config.yaml
d_model: 192
head_dim: 32
norm_eps: 1e-05
attn_scale: 0.177
parallel_block: false
lr_head: 0.00903
batch_tokens: 131072
doc_mask: false
train_tokens: 651600000
Each number is 128 + 32 x the weight over its row's rms, rounded and kept within 0 to 255. Layers, rows and columns count from 0. Numbers have three digits each. The size before them is the row's rms in percent of the matrix's.

# layer 11 MLP up, 768x192, rms 0.172, rows 81-152, columns 128-191
103:153096092118143119089143138155031121109160177125136105166075127121169090156132134148125220108121081093123168159099166119090166147105130089120145095091150140079087109027116149119104138140185147
098:124132175143199135089073169136153145133116067125106138108148139144141131144196157176140151102161110099093168110104125060181186056097137119146127117134127126115173139088151131131106123155152118
093:125121142144115136146124100207148119116121166151051162064128104174220101175139110171141145062175159079132134162141110158082130128099138089162197150118084156200112109166101114115137172131150148
095:104160255140151102139138102153083137171083106132115096140100159157093123146113058158181098119201154106122071142143109166102139124146123118169102171133151166120108112085143098098164159077124122
102:086151156106140080144168151139107072117167181175155139101113114116158103119074112129094147133124184090205115111068081104130117084115165133115150087136180153140166092178076185116083161133092142
097:170142157098118163149126083099151130161155168150187145130106119092117158079159070152166193106090103110107146114121114098138126132151158169067167119106067130047115156090063142105174130135127129
095:128117115139119179103141166140099157181181114121150080152132162150133118157125092137168121161101064141066111170114175124159113145072129079170146097179115093132176143055150091101153125143127132
105:113170118164102104126052149070136155148117146105186144157078088109079126098162138164178128085130046164170117110138098135109105064131130137094058155123103164038133166152156096098137104133113152
089:102129150168156029096110133146016112139120171122117077156189167091057184140138114136116188145131135093083116094129154082144144122065087198063115135189166104120198145176105113152123158151124135
098:154114093112141084123102165122135119055124151139174122178098131095128086078135158158203122103072162123103086170171176119141146109103063183130138163066176135099100120140159137110114098084078073
101:172077170104145133155145114101131057133145156113101120087120176122064181123142135084134149124122101097088085074109126151088121060195141095118103166144141081062081140162130103132129112131137115
111:124097131117157161137109117231152126108143095136154143089109116105140178160109136160116156113142117120140124115150083187155141074118096134173179170147128095127139166154099092146175086118122160
098:165102158116090127072078141106131189140089107147138122113175146106088214114153110144169090110137159137189131106138114128111204132062125131105117145118149128193124133126116192133115132144127166
098:125142122137140084115135113104098198104058107139104146129181106149113131108213140164118093121061154188133091139162143161079079165130129192098172097092137109142121090135108133152177096130120109
098:202155136108167125097126133092086127168200137110108104162130130128204154126105124119120078086124129146149082090089110085184178124099103107094172045081156142093170085173158099085121093109134149
105:148161133150140099182129126145166157103147159129115069092075084132182162112129118160106122120126091192125105164138165138155106141085158151091200103110196180084103127079157053171204191135156123
105:170149139121109130137158171116189130150128126103143111116080184139201150117154115093101139212143109128148153136177103132142176111119105144183132087136083080124149151116128086147091162145149112
102:137125078136077177126094116163116116171160130151086095112137099097118119100134199109138086111086192131114148116132119126146132127121089151129158140123090111111169072132146116119101185131078155
097:159119144130147116183081109143106099228168126081093089145141125113166158137163056144150139139066144179115147096143118123103071141166123131101093134080161176123101108118171117131085119151108126
109:149144113177153169083093123162062103099148146180093064105150104097088156160154090129170086142176081155150144110108140119136174131073105146129149167186113087127101168137076134168109140144171141
110:132124157156101187156137159142147147138107153090092107099130199098158053128153131147159180172187155158166098079079123135138094127123175110162126135105132161121121147100077200111062094041177159
098:147122126139149126122176101173127167138122126109094155132079097130111164104147095149116161107178080091152180131092117175128148090117104083149139104155112126093145097116143088103133136146120192
107:180139089052125093090160148149145089163115102125163121143131122140127135065137109122148094128142164160140145057151091126129113209171109112143098109160134149083094120098132154163117217154168169
105:148105180145076122170152161169173120092189122118118113131105106091173197109125082124140099153151150131079066151139136182160122072120146133181111092103095112098132122103091160143158110120144135
106:184099102142133142210166126141151148092124215127145092142167082181155142156094138134106106205126179102120181148127093178150123143098150118147057111092117165145127146102140142184155128199178088
097:120107144124107159103153114138125132160142098100118124147086108112164126142139132112096124162105169159072151075072160134185139143127174157114156114171153108122177076134114154106099087067110152
103:087051092144114107142127058054118137129105165148163097135121166168065149155125074102093112124131130170120153163088101119140148169110151107189174076110119161125170133136128161127086137113161121
103:108136126099177150212087089133164161148139136139112155122071147167171108121169131080158103112122138078100170103108143096111143126113112167131150125132100109125096161136131113090114134124188161
097:121115102163125080116147139143199125119124131142148147160082114167152073111129088115158126089151066136121151190145052125115142131103098094127144134161111090096097133192138174083115130138062084
098:138112054150106050121089142160096111200133120103107155187137133099153111087158157116193094119135151156150087101076158134164078127131125112168112147172205135147127158103149126147068119158121120
096:119076125161132129115136154107098121097164147115195127149114125138108157149130098125105158182128066156099135106082142075152124145102040141098124171120086136101120102144097133107137119159146090
094:163114076154156149116099101156107151134093162105135198124118170144112141158088168086142117152145112069172147075165121039115118137087152184128118119170189143101154146151197094066104158104085181
095:090119136168126124090135088118135121095065130065053150147136171080151111127150119153088085140134125185117108067098128119058173138133151143151158171137140136102113143111170197137124183147109103
097:136120078191126136078119125083125066124050201117159175091153139102168153098157148218148115150061161080070020141133129145097107137095118124151156143072123095148109123127106161132120113153092068
093:110066123097151113142153169130114076118100134099116116091151091153143137181160135171148109140114142138125089082147164140072087097188103183113162119142085160164107131126091196101158138177112160
105:115173160108096133158108134082088113141204109156116124165157124152139109087115176142139153101074121146148111153091159094122200112173147120106179093099174126217150124138120139156141134108179207
095:127174181161158129143147120092140113079137151149124166172139079091149101096134106085094121143153123122107110114091182126141143156157091096088172095154134121099057190159112110114194128169146133
106:091118070128107171173144201125129108156161068150107080113096135110105104115070151082118167134126136096120184101115114145105112123124174142045146130161149105138052111080111111124134131133093073
100:186126152176153125129189136189088094122076147086133070122182142111124155131127088160128112155116126125087092192198112145113069136120145123099103128130096160075155130148189098182147135134119096
096:154120071156077118034197107102128122145137155136104147150150134123146118112156115170187152145106135106198049149106154148125096113106112117096126218195123174141128129123202116132113132177141118
099:141138195101049131123165085141132146147172121153166161148165122087171131133150077107112092128078157132161129135210138115109115175122132101156150135157091130118137156175132142131174116169100147
100:128119123125168149162123145115130102098189100102164107154127127114162185157104169130176119135098131146070146159147099094162124155140161139102104098137155142142187151155122084120124076135120163
111:205135127130129147193184100199159113130064157138158056137120128107174158111118122135097093113148085171165120145097137077085121110097124092093168169084153150120123112150113133098087154116089196
099:126079159133124151138164166151081113103171106075137163158124082104099146135116097135122106127137083085137206129106123123083108193113129172111159079150190099088161148127101123150161082163129149
108:121133172118066136100088142102066072163182180135103101105163079189109076108150159110116131135147160127122190137135132163122141129152094087106097105118188110133120092160138122061148147116138119
103:150097098169142131118096099083122140125159199171127168089123088109192155091143121102116092140141035050149162128115104122145177148107118104148131136157171101101096146151116128090187107172157093
105:112090149096157123138097176116104142081161139098140136100153164110072126133200125120135082119112082158136134103149122098122128105122100143175106158074136144117135124055132158189133198139174177
104:070123136103143125121198163155155074140127174164119096186109105112135144134137106104093154165146139144133176188116093098108156142155118166136118184153169142170058116134129077081146182098104124
106:105090167096123182128097086148119138136146137117200181190140131095067094121118141135127119129153153142128076114115155096144089084126124143161074091081193130122144164096076129117119119120148127
102:105125105139213143127123189097137173184131129149117125166201120171104121135067163080122108146114088192078086070125128139053166140128094130099135128120138155104109185097041120108089180072151100
097:145138128139108109180173139153133172182157106104054146109084127106109114119131140119115110109106170053146071159132127105110100136225098159137139143134153143133139110075121079111107149158156176
107:081124084095157144098152081152136184149091117167190158135127129182154055157190145158072126092098118128164120140206155115146107103099151134136112086090109121119170141151138166157120130164152129
112:165142136128144159116076176157191151155142088098050158154077129172174157093142065143169140075156098159099156063116130092136134125107164162104160118196150119080160075159066101123144158156119143
098:132171081069140151099131025096074128183071137153147103101115110115094152110158208122144172112120105095133177135205168103095091116139068103127133081120139148143064101082155099180165125136132121
090:149175057103090108170087100116168120159122152167138152126133164101104162135179091153151150169136174142129049148173175195112038121114129150138141142112138135086134149076101090108074149178123140
106:128109106050176049132170094155106162179166145117110125184145122108132132127132155148157060174163129142134081166131115139147127119133140177150090137124139145080138203114154119080092158136165099
092:072162103209137121105134102124096166170103144110133089085125096115143188138113124077118156074129104108131126142190115155125134136135146169110158127133104152150180140105093054150096104129118185
101:144097110129108149131117135161117097153156114149116090109054098122165132062098127105069127126128172144148132115122097066051120085070089126160139130143133086062100134146138069117107145174198161
100:120076162182091124077152153100135153106125161101103094101128080178138138109199093145187125127130114205141161149138091163127071118153100124191167090126115098114148107155107113163114149093078130
098:101099146081127125144116130124073114119063140113120107119146127109112152098099154145048151140173143065090136078150171136093172143113098110147069139139187168138120115129121108115164095173112119
099:101106104197169168139175144119061174126127162145105150131111117146099141070105143060188119168132156126157075140176137113158084099115093169152132193105124111144137097094055148120110146138088178
100:165133119120162155142098051177138162092136124064092149136156075166167152141124152099103135133159043094125143149128121159155152126123137090132024114056142131163153092109179113166104115077204138
091:109146160172128126118116164153137124152108130082111113139033078150123130168136139124153061144113123091124138125137135136097094169152188107184114142127162116083145088121109117097123140203089106
108:042118131137147109132097129105105162143134174192111105165109142189156118168152084166135137111169101147114087165143088160103160053118064115089148129114186188190141144140152100160132163089142158
097:193155062079114126126163164122103159171122180100136081143147189110109118125129117151160101214165102161116111096156127150086122158129149100149082116179181122125208127096170158110092102100132130
098:150139107104126109093119112104089168131122087114127087120093199056107143149139115209103189154118135129146148079123088171116135103120149173167105194139134108088127132121167130120132170065148141
099:092166154130090112085143117147114178165190131135174103130127135171133158163166198112123079180063119161137089097107147133135166108116114172183083155113155139122109120185101137154146107146130124
101:138171113134208103156104132118162143148142134157150130116150159141095118162110125087156130113117152149159117109109140134185156067147166093140129170159169141054072113127091067138192106106134137
103:088119085079075145136140100200131072099151094168101155111202137159114150084079134114170118116114137108123105152126159137145106164094116138145097156112158133068148114110139183108070097146111148
100:159157111183087143151220095072117107146124143136125132014122167123100155094107108173070095137085189152142158125070117155092149178099068126142122152169173160185095134053161107144103125184124117
098:150117138086120098191155111099101091115138124100142099112132127124123117185130126120145116150197174073094127204090144109109145088158070097093096126122132109147111175166125104121094118135089199
095:133076100089127178139171125117122142096138095108147120133125049151082133144101146155123129122139097090118146169165055120110130151147147067118127179115109154117133113114121062150100151119168142
# layer 11 MLP down (transposed), 768x192, rms 0.151, rows 81-151, columns 128-191
092:147106130163165124121121135133113135095100124121123094143095122148100116119152107138137109104154129146175139115150147167140152141090163134133165076113095105158139101095120057086128095055133134
101:183169180100130115137098106091142129167106137112133135110096130113168153136083161176096162179120137158137117119166143137109169186122121140123137116090113186151080180112132143122113122073114170
095:169092104132122218111087173112076136103144126118111132174114160094187113118104093170126110157095131122170155136110115091135117108115125096076074137161147131110078142119112085159126133125128094
096:145162132095157134101131145085116160151134123139089161122078013133126084102144149096196100182117122108152106151108145079152144199131098117112172084117151084136047144071113161148091129066059122
105:092127120121072107108090108102060113143094108150110159096124103129160130108144124145068155172143085130115182132095034092095068126153163126123157132140154143107130178119136161103110111153122193
092:171138094117129139167156133102146142117112162129119128163157167056153157153127149098122187153082147102127135172129121154137149133127125129064131086146124178104136132119160172112130181187098165
096:163119109188146127186178065074187168154100143114087108163142158165133082120135192113117154179096114188121130155142120099173091150150099158103105085096158119130136087103172153091134139161138101
107:095125117115102128112161065061142172127147119102107108179135094098163150174116098088119086113140176094094169119149134114129143176118126131180098112096133018115088112108131134109107162091191112
090:149136181107119148140144101085142130137033066162094142129142145166136134067148130116080177210138176119129174130191077158136193141138123063113116109109095112120159106115116109077122116115113129
104:112102137123109176162138171124104121132140104080120140128099145096086108069112066072202104118151143076135097105122158135171044102115114153115129125124123100107109071116105137176124120124118137
108:144126110105187139107166121133134109109173104136192038194175138146110176170146142134163081141093132196110137126110162097096093123144118137113112150170099145121132092098155143145124126113106096
110:116031130181115137166143093071108082130135067098198122127146178158157131124097133103099073122125149072185088173084181173111114175056144129159134124109113127144112120101094134091126131119092190
099:097154135108203173129191148095123106161107148076152113177168121072099128096184146113137135087094197158161114110141135122167176148133130161117140139108128115129175147132103092133113092132163126
100:118127097092175082119105108109121105188117118106125149140115144019161136131120140145059158125109135127125108151042142116165159140114108158159070139150141122148154099127060126163122160152085129
103:079138116108080154163155142139062142102075095177086092145183133122109187171213126142109147183101148144152139113077137195160167113143139112138136196130156112132132094149107100128152098105150105
099:174179144117156168129083052101147133157133126118140112072101090133188137108112066162144114107097134080151119159090141161072098185128074070178162143059164168165121127102176147114097172149159144
107:116082100130101121187203101104095140167126092134146114204103112124137115126119115154171147178074092132135116105128110136062155105086101091093071243118148092175191179098141138132090143121107085
104:115185139091095069137118129128164095160138210142141120119095118161081123105078140094169156122122070158113107130113112132173125100159149074074038192164116160107121107072145103139098157108164135
098:099071118154092156113136114142141151060112151030095131157143109176139108098091129077142143118175119116138139165163109154155067134085154163145109112122118126116124111086168171181065121127187182
105:090171098146168103123096188119127128142080154088095121057150148155133047151192071146142118107122122119157110102146155122131178176111225106120128118104139104100121124133092151146140117111132157
110:079132111152126112131130145149137108147129123158104155095170123178148110134081090161169129144131182142152103141106112184137153143108104124149098147127166108073121142071133122151126122099133153
090:149171061116135159135149118129107080150159134112155107096119151153109126088148158099125144138148160191108123175142119122119155156058097092133108096149123100110141131184139174143156113119143100
105:062133119112161066175151099076140129089129075139134175139145171104109157196176166077142121086136136125120099104132082119139148103178160118096083146131095119111113104038072156178148107127047145
104:136134195124147108119103140065167087145099172065099099086095169160195179037146166147191085113148175130142076090105139148124129073130165129143161124112127162122156141141100103140109098138083144
107:108047142150134172149179130131146132154137121131123085114102164110177121077172141095176105175134142131114136153077112148134136134051168134114086125070089192217080153094142159157149097087174136
097:156118073142092121081109100123125135175144108133162163169171081106097119137061130049107093144113149116140064108135085172142129146184147131146095140145179143159124126109181116173194136142122110
100:073116102086156137171149169102149173139086156113119105100164128144082056134096190077085099112154092112126143100068107171081148108190122140138099090125116117128112165086143147148108121124145128
103:167113147100094099196104126186138080099118104133152117167147099160060149099122136126133116091127118081076148046080165148157137131103135108158105059129114151105112180122078162113113146147101137
101:120111153137112135136164129155123130123157179112107148073174133113136174151095090130167113112110086169155123122127106132132156145131085107130099121112089175203144153110115155093127151063157130
099:130153106158131101117082097100163146139084147140163122132121059170145184132122160127138100119109100133072104148084209112116029167135122156159121106131118128090140063161196117168073121146100145
099:101087115125142126096150070116151144148093128125099129103118092144093123092164128050143151107151149128126110126176143165143113171136141150097155109126117139201140105128157138166106122070159142
098:097147161125177154152164087056150150091070110161148107107123096129118139097129096081087137136144104178171095082086115143179119136130156144196143122139102058131110163134074187120100136124161137
097:126043139142113098118158129078104093121122161136130130154071112158150155141129167084148197116117069120132092134162179109155083121122135102116136134131108151116192179145195134130111185130145110
093:143167102181132130073119145169062113154152140161101100122124078188086103087096177126148115114110169131101122116156146148152202084150095121108151144105091149148141175170091125143145150104092179
098:127148099109146139128076155098149146135078086060172116148097132157069124143149101128187182170144114090163108146207104147118116089169147116158172140156197176120218134149138128094131122099127149
102:137139124110132164108154130138139138158138125122138145127126110166183090145156131145137098126089099137078173152154152127175132163122131147121112166051105173105163120165136161091157122226093114
099:191102101125131155148098090093109130144060159103147103106195148121167117135157086168084128106091164153080211095102095153142116162131138138082176155129135106135128140116082044166100143132157110
107:155124128118079143058102126106152140097106128175148169131177189116064135144106107089095127223152125074166143116081110146074126129123160146096124140064115131111078125092146061136105158077170086
098:130114162148147123110138144103126121141061147088149124141167139160132193113120151205155086112180157089104115103120141154140098112156135140120178121092170168154153108130124086143174161166138112
101:130072199076131176086123111194141118099093179149107136157137150149079150128063150070164125135204092152134106094120141140128143107136076080089124121078168158108147107072142136141170167100106080
100:112141106152078122159186093152142144107076159068106103077118142088151074077143053113125181107126109152122127120108105144125084125092139106154118162168123134143108145112121092090188140079113194
104:126115154117161112159138122140145151101126150111136148112159137164089081158164142124164131160110110150129147122126144126080154079147126176162085103068180092144161165123146131139083075074165154
107:149166122162162098157161175126137099161163112123129139098138087115121115047078131186105183090146124162115150158109185114051142139116102080119179154163100145180166101118172043101088131127076160
094:172148139138110139121140133070118112114135142148055114066130110170077140105091049129106164076134123149103156186099152142170131245148113127052128156165127106162216153151103126118157088128123107
109:138160112098084086066161114158072123180076160129116119141159113125101130172098103150170088182148096166146119171102101166082095105116128134143111083126161135128102095141111133140154123118116165
107:089124096150134146136087135072113101079139131128112107092143049093112147128170112167092145146134021110082150132136202055101154139168139172161074134124155147157062125119128107123215164098108110
108:135098064107143074120153117146181110154119107138155088062132137078075095155133113125140080124119152131115076122181087081078111151100082103160131163110175128111103096103125118133110135106157145
099:146167122155112136160115227163092167168141149137096102143129104162182101082108083121154151085095142079146087096129117129199149170130151042085138129089186147167138140142168129130158163131132183
104:149087182087081153101136147164110117145112046091106064152158081170186081103091133132143144177067177139191059069189143167108155155144083105100126170116100125148115161169148100135121112188120139
099:116127091160184159106087130081093101113147181171145147120110146156101157133200105101117115101094080178104127097142134148145100209141128150092172143133152146126158130115088087126188112124111142
102:111165098149153105170130129117112134042112094115099159157061179202133133119084152129144162126123149077131112157140137124062141098131116152107091141135152144083146228128168096106124160134125163
107:119059142116112139112114169117144147139139117142121086177109116099130078204099131107096155166097118156139123130159122116094112141099182130160180110088071134052149107152110117136090109104104097
107:110118109107103200102124096123109100134105129112111171153128152126162164138120123133142119086176153139189105116117114129118124146104102123076172125145140112114149117134082107143149151097113085
094:102104114095146123126174034124135104117159086130169115176155123142139157122136144077128108121187157125124109129110093150087094074133098132106152146135128144135098139078161097160160098124059103
092:109122076097202177076118155111072125099158117072170172113137076141130120169124139149133139167171149224124117122111150189072187147130117114136145130127135128177154173121080111071102104112141088
109:144170118198116148125108094129152159176147137109122111114156115176086161148185124164196138102070082130120064093123162098107137102099130129164179204142082081100091088157153132141124165120171111
102:141126202145090153127144159107139127136133133134161122114120080166165134165136158145113165097117071167123141106097122152042106162154226099136164090104158119089079175158122103108106116116140134
101:135107168132120043128059092120172129072117092140097157080080098089164162104117151150115199122121104096141069160142090089111092133060106122157101135171106174125121164112156145155176081143110122
098:095114118128107115085109176116093127104113160138173092183139110108149075097160155201127149087117153131108148112167175139181159115147149147067112119104126111138100087116101119149094171149203151
098:183150136187158122091141162166154125122148081133122163117109108110146074132181164179200151130126121124146145121146139127122096088146119084092193130121098097169134189116159170093138174162156087
103:165099145134086125118068155172083164092149176122101117110113128101142168117056102080161134142174143145148110130155138116072154138162099089153151137091155153207108096129133125116133092128114149
102:152157126096160085130125147109184114150130163140156120185203078128158144105139109111144117134164180123121144181150152178168119143094112137137098104083141116104131136132146114135085114122132119
096:112076121111108125123125104112186089143075085136146073120119105172116105118126156127121108114170063119136101138144116096086126128132089121146118106128166116177125145104104154134156163098170141
105:121153053124188150156106148114130107129157150164123150171113110162073120139124115200155158174170119121204106141096106175102162098105106140116158096136157171155097206145135151178109107181106105
102:089158201133100147110073130083145168179173131144139123134114105145055099121136095095104176154145178071146165122175128128161131147128127099133122153099137171092142163139129059059144066111092085
100:094139137068174114112083113107183134120097123158124148058103079102158091134164143116132097135151104150064146126115121128151165103090121105148145140137078081092145143130150144111154197135172048
097:097127163162116154136107109121026125136182122104103171153092163129182137098130123076174142079158101170144161120117156062111129160118171071127081103125106136100153132100101122163185097080136079
099:167151101119096101096176173124117107134164149123179112121134131133106095123130121103207139161179218158128138109134088165110126110127113108197173145095185184153086164169033085108129099084083150
103:029097137160151125126107170110120135154150160154107118171152098126106134127129130100153156114226166088162159118099088186130140170091077127165184112126161150087142141132143054181091145139143161
102:128114132185095146139134152105121091170127122061136139176157130113135153150126127123078171116148129178149140138117080123166082100112090109109062162108153096159147192107109211165113112144067113
092:136103182136146129106099056141136110172093090134170130182086079112103124101104061204188140126068110157141177184093188120135133131095151130080131133157090151144137120126112107126102165120140143
# layer 11 MLP gate, 768x192, rms 0.167, rows 82-152, columns 128-191
105:124152105126149142151103137155091124103178071160092140127138130139135165159081111156116158132154158111127110134121096089125131094099144159178121159118086085177126078155103122072070134176111144
095:117144089162117142167135123140191184147089118173077117137089093120175143126104127150160176133116145155186130152184110131147125157123183138101082136156059144117066113157172129075131131102162174
099:080175110123157122106138160165179074141131207144139134105162177109146096147156142122159144146138176135092139136175099073130074143079115129161109157129107092098109183117116137085166098162166126
102:083116100136132117138188102151145114128127098081157153130147155089141106103079108121119109129182125124150106110123185123121110098122152173053185109114121123171147152138159136105152152133123116
092:228150150085114141135123135144113161180161202142132138085179128081131142133100115133122184149142133113083117169149166162124094134137111180125143101162126138179147107134109152143181138137103105
091:091151167114143163169162134132183152100162150119127129150123079032112108069167158105106170074155128086140145129120120110153161193127177128064152148059178173178104148109120147082162111133177186
102:134069122152150133166130083171106152083093089132086105090111079134108127136114117136113101150102164167171116128116116090122154118175132116157143106085101125151178128138140124080078135113132146
093:111173171110138095143139146098120162189195081079116106091145118141143162137080159156085148112155106114135104088135086154094104146141135081098113151071176138139138168121117110144131160099226176
101:030134130127166128089145112138113092113124129099140151139088130095124131158085161124155151144094116112139140135131111100055124120119125097159106114153136134120068104136150098172147161074121113
107:084114132152163163122059108147125144162126097084105066120161128115117164123151151106093138062092093137172199184153134155108161113169143146073127157080091133125110094127079171108094118108074117
104:139248122169110122125135144145136133146113174135108114177072223136150132093097123106168146200171110147111101144171039149098112105136165162080134127139130112043127080142164101179125214089091126
103:099090091118170109120161159091143106116112174144087115178149178095076050128107137164138068148137114117070144123146141156071098190111110155148131168125201129114155117088154128112128105173103081
102:115122140117154132161128175100160184091153107168074115154145150079082095092124110107129165086194121184119057152151112115100110108112183116151094172093140146148080122110150094093085143163094096
107:112159151128143155130142192167171123153163170168110107141134150141164163145138128105078119133155177138166113110153095082104132167156106083068068152154125152126119111133131123064105156152141128
106:131103180119162149116169095170143150122103137143131156147202124145157184100128116143082079178122132146138133116148106151147186145137150130113105068092131139128119165146164093108117187112075160
103:118143113136153117089110119185109074081197103095116124056147129088127188100081121094206087119122123095100160120161085153089142112122130128123124143129085105062147124140165124047135062158160207
099:125121073103108148103154091142141154088135091139126062138148150186106085124108101087110196130105083119073174130134169140152103120077180070118130132162176102095070102065174112127147129131138098
100:095125150118132104096100172167111150124107164087119140116143123093063115158148157094140162143122140143137139131105120144146189157149108090179136180157155149144120134098085109202112174171180100
100:093094125153161090142174105106060190132108087151102124114186124087109090117167096071170078105154107105105137162111144168144152138122116123147142121087143068114155141132129184156177081095076137
109:115160176078114130059143119136107160116133120162164141042128136114071112058156112164079134145107087057107111113141106138097153157110177091147175154137155116096127097125169151190118067171137093
105:097158129148158106129075061134112128136149174102094158146151189132137142134171152100100095153126191161133096107132180129080213164193159135152111071182116152041122101145160115153125088125185104
103:152125052153094145131153173114113171132116116128087135089102159066071202140106106167156142107158078111103107169183138064115167186167115174129126111144089137099110062116192126123067082150123155
105:128124098058152097141127175165154170173144119147153112157190154064109129202099123152143138122086158148114154168136172112080152186116169116085124162158130110137088139142172143061095104158116098
104:165149140132178112125172118134165053096139139156140108121087157150159148163166171116147170166181088143113128137040170168059136159091158131139121139059118091089061198125128134122090122090113071
095:102101173138159119174159091145123130199061131134125130099114112146069082097230109142153212125054142139096133169110063152086125091101136123101115051160147129132155161121058122144156101151110104
094:077112151121153246126138073105127179096101116121112136142130150059106117173103085153091114116149084113174147171177110078137105132180140133103112152158094130157103084184122124156127103138146129
100:125132128088149121119130113143150146126108158135168142105133158134120101174152151110160140135159074076151118124092187129125131122102121188139099148086115136159134082139148175133141124158104173
095:131087081089119106076148094087184157084083114083176199136145111108174097095161123101110104081102155166115134120147094071137159102137123130108156122122123156169134080082170082096114094110118110
097:106089104132094167178151145166187104150143109116100087169184104111078193140191122105156091098108112200098095116110127111090166136153131130126128089098170099164145126124152127125156153140180097
099:134093140084070086106149168179061189099112061139087082057087184144106155165175111063129119159117105132172117146119138154105127163135089142164192129109192149125170142105156136112083138104179125
097:080255109101120133122101090136099135082091117131111145092163150137119110074141062105126132142114098196146151149141087168115153148185179113147139167156181118121109204095132146098119086170161127
098:196121117157110147113117149112140085086109098126169140180071079099168187100137136165126081101121146080114050164113140172136094190138133154115125148158140136146096115087166123123120160143119108
099:096154081144130124158131074086133120136086135109203193138112137054115160110056084101146115136151123107165106155097071090126097135079119125119114104117146116155183164130137098121092121128166134
099:137122114070115104178129076120150193161179096167093082138140068084175173075105098118082177142126119156083172116096110138110113114150165173097097162140158124106052146160143104107148145127113164
101:082109170138142132112129150184129121141127157114171121112159113101117120181069106134130112157115074079117160105117111131155147131111160102050105175068199202091160060132130128135131076135148135
095:134180165136119094128170081118146140120151102136175149118101141148098169115088076094154111122116158121122177147156163147139153116134169092100104120124082067129108115047158091179094160167140082
104:153142163094110218090141108197180112177125138127127134091140097165087211140123101081166134126143141089103174126128054116096130151124140149105145128114094128165097089147162084128074150101084064
101:180151143109129154101125153145137111119105127092184131129161163188127237137159057130185147111063113099058153143165153146128133124193138081122125121080168105116155151147144117151166112176107126
097:098133157133107088164119137139168127091122121114078128158175151131134089190133179094129124093156086081125143159182146089083082140135083102117101103102109127101202068114132131131129085102118188
101:157112154139042153077134167092114145053076136101178131118178151174043118116159114129150148136149106142081186098169155139115116134153107115058110138084192133123146155163185146179106101114112105
099:137136146083157099119154118099129111164111069130159144082110128126101124205077132135175173133112115112154163135168116109126142113184142166143084112176130146090095126157106106086130167224072100
108:141174160116138146138077112086148132164188175153151125101106090134071150104136179102151168157111148131065153055143093118137125126103114096137097129026138125092148170115153123137151139111073109
090:182152181100145167148127087192151079177125150133161089152129133162151162153090135180118085106125163186141133117154122149150128087068154138111151143159154165069096135118134147084126105098134099
105:112089127135142093201082146170180094201183135121115130103125111155104149174173148154107120071148173121079111149115145127121174156145100185130130101103125073086087111131195157087124072139109133
104:127145137113106133162208127082127096112188146098065147186094153098078120070074160124088134115143100134148149151108144085158116135082151143117149167072094079155127116075136159196090101148139116
096:147133119153230123113176134143098147113118126121070190121150143091119146146064021129131120119135138095105156101131097126084101177158077140083131145115117126156078135119150131135143129124102110
096:068089049171131143128129207158113096183129130148158181100082106146090076051150116117154122154134122081092151162144153127121112124148137098135143149151145125140124120115166112092110035179097124
107:171077109146105106223095143120099116100136128183192197141140115164082101189123093102146069133159130116093105135112079133121114185173131139050113062166151158173129086150157108104119123125136174
097:143103152157038120124159108090116108147112186096149142147054129104107114122159112158117176122107140113169197173149135124196070138139168128106110098141124069122171060133186126100147078132088155
097:132083071132082101138138126155155155175116139116096113062150060082099105114156178164130121058122106145161107163170129158077094144112098085137136136135149091072061162163083119132101093127043174
104:084138083201110113067086095100095115132156161125162153090123100098082139147150077065153099147133111181123122191136101128074166147183127161155148170129110061118117111096132154052170115128165168
099:106144134096192141121132081128136122143177078131109183140122147131134155158084143117138148109132112136104069111150152071100175194119125176195137112086198137073162126067122094131200070092091058
101:185155205174114121126113154120178166045094124122091170167115138120136146097142118118124167119146172123119110151115070150175226095125157194118091133157138152046129181102109142146124134149134143
094:104139125109117071175150118168132113166138124126131155148178186164183110154172151083096107100168080156152102106121108161151106143169103086133084036115101141162159103102111174136056101182137147
108:150095082160116109141104143115076134100125120152118109152117142159086128164138102155094078134075175104130163158092148148118130129176107173080196155163113082130108134093150081097113135138150152
099:134144161108107163089092090079168135075090150135133123126115122155177125192104183156145144113047089132099107118055150109133125170161103108115109112158144157088134140086168095110123152156099128
101:104132080122110137105121085120106107173122135113153132154154113072128131202089169118120166125125107095142089173198111143079146123114089215131183112168107141118179066167194135134183117059129119
092:217120144161148121112120080144150081137111073083087091068088142134111078129080116077191188078165150170132103088126104149080125138120082126125119184164162193121110105147153086141091192139125147
101:045156104109139098213130109139149111149099172110118128096135105112109121133118118090121109132103122170120132123167091101052086151131205115153102105157146131096132162193076115038145113098138123
101:155102071086117141090201133133156137130151166132164140062133101074110134129101070135150126101116171117128145157132193097133129096118102139144119160079095151125102167116177105128120110141153143
103:097088069165129157180187167146076081135167116154187179131148133134085133134081110142092138147132094078077159140112157135119105095163152120109126154131130171129107115087167085147116147140060143
097:118106159143090139126080119129095215109092196116144124115171177144148124103157146137176155112114155115131122092084151135117143149148116071124151159098095137097121111186131127137106112208134143
096:163159129080159174090130128171176185125092123090097132078214134106088135083143096081162111105151182105109183111095115117101114145146124110151148138168074109112124102106126124171057163179139106
105:197123107101080134045095128165127143151173111119105124083111114158124106099082159144181176059119118162102090128157106082113092146164101111151114138113082099108074198092138109122075145128097104
097:139106110060164126122153142123146115127163173058186162133133179123130152124204178164104083138126100100094098199107124114136146178118169113158132116120114065125127080135140180147092198102170099
091:087113149090136128133150140148106130199135105147106152095111106147175125119108141177104171131143058123139173177116126098091116158109165079152169090077112159115153107057147084099119066090136099
099:140096063111144147155167088152125181185077109102147144150133171183092149173130137130141082104105125178115094155173171105153180082116121088120105082131091143160171147137150155129153123180168098
104:134129086143139102147160062145122082109193125074144099073137089120106121154092117149133139165093107130111112171129198156153091144113077122091151176151108150162076110133126135124123172123118103
100:124162101152124180106077108187128076166099161120119141166159194103078123165132107146129102072137167136068135089159071149149159160127107143137086166157124102089077132125135200102124103135107110
102:103119148111183155154157106048061115094174132101204138181110191048139146095092067042109135154126156168109120166128129103151119107122205128116160101109102147141120116098131098130144144097160080
094:133142131107128098150133111132165141136120083103128162044132120166150145156089119131085174140121142142087184151145082108129147120138084176159123193118107115099129151119130141161131180136160103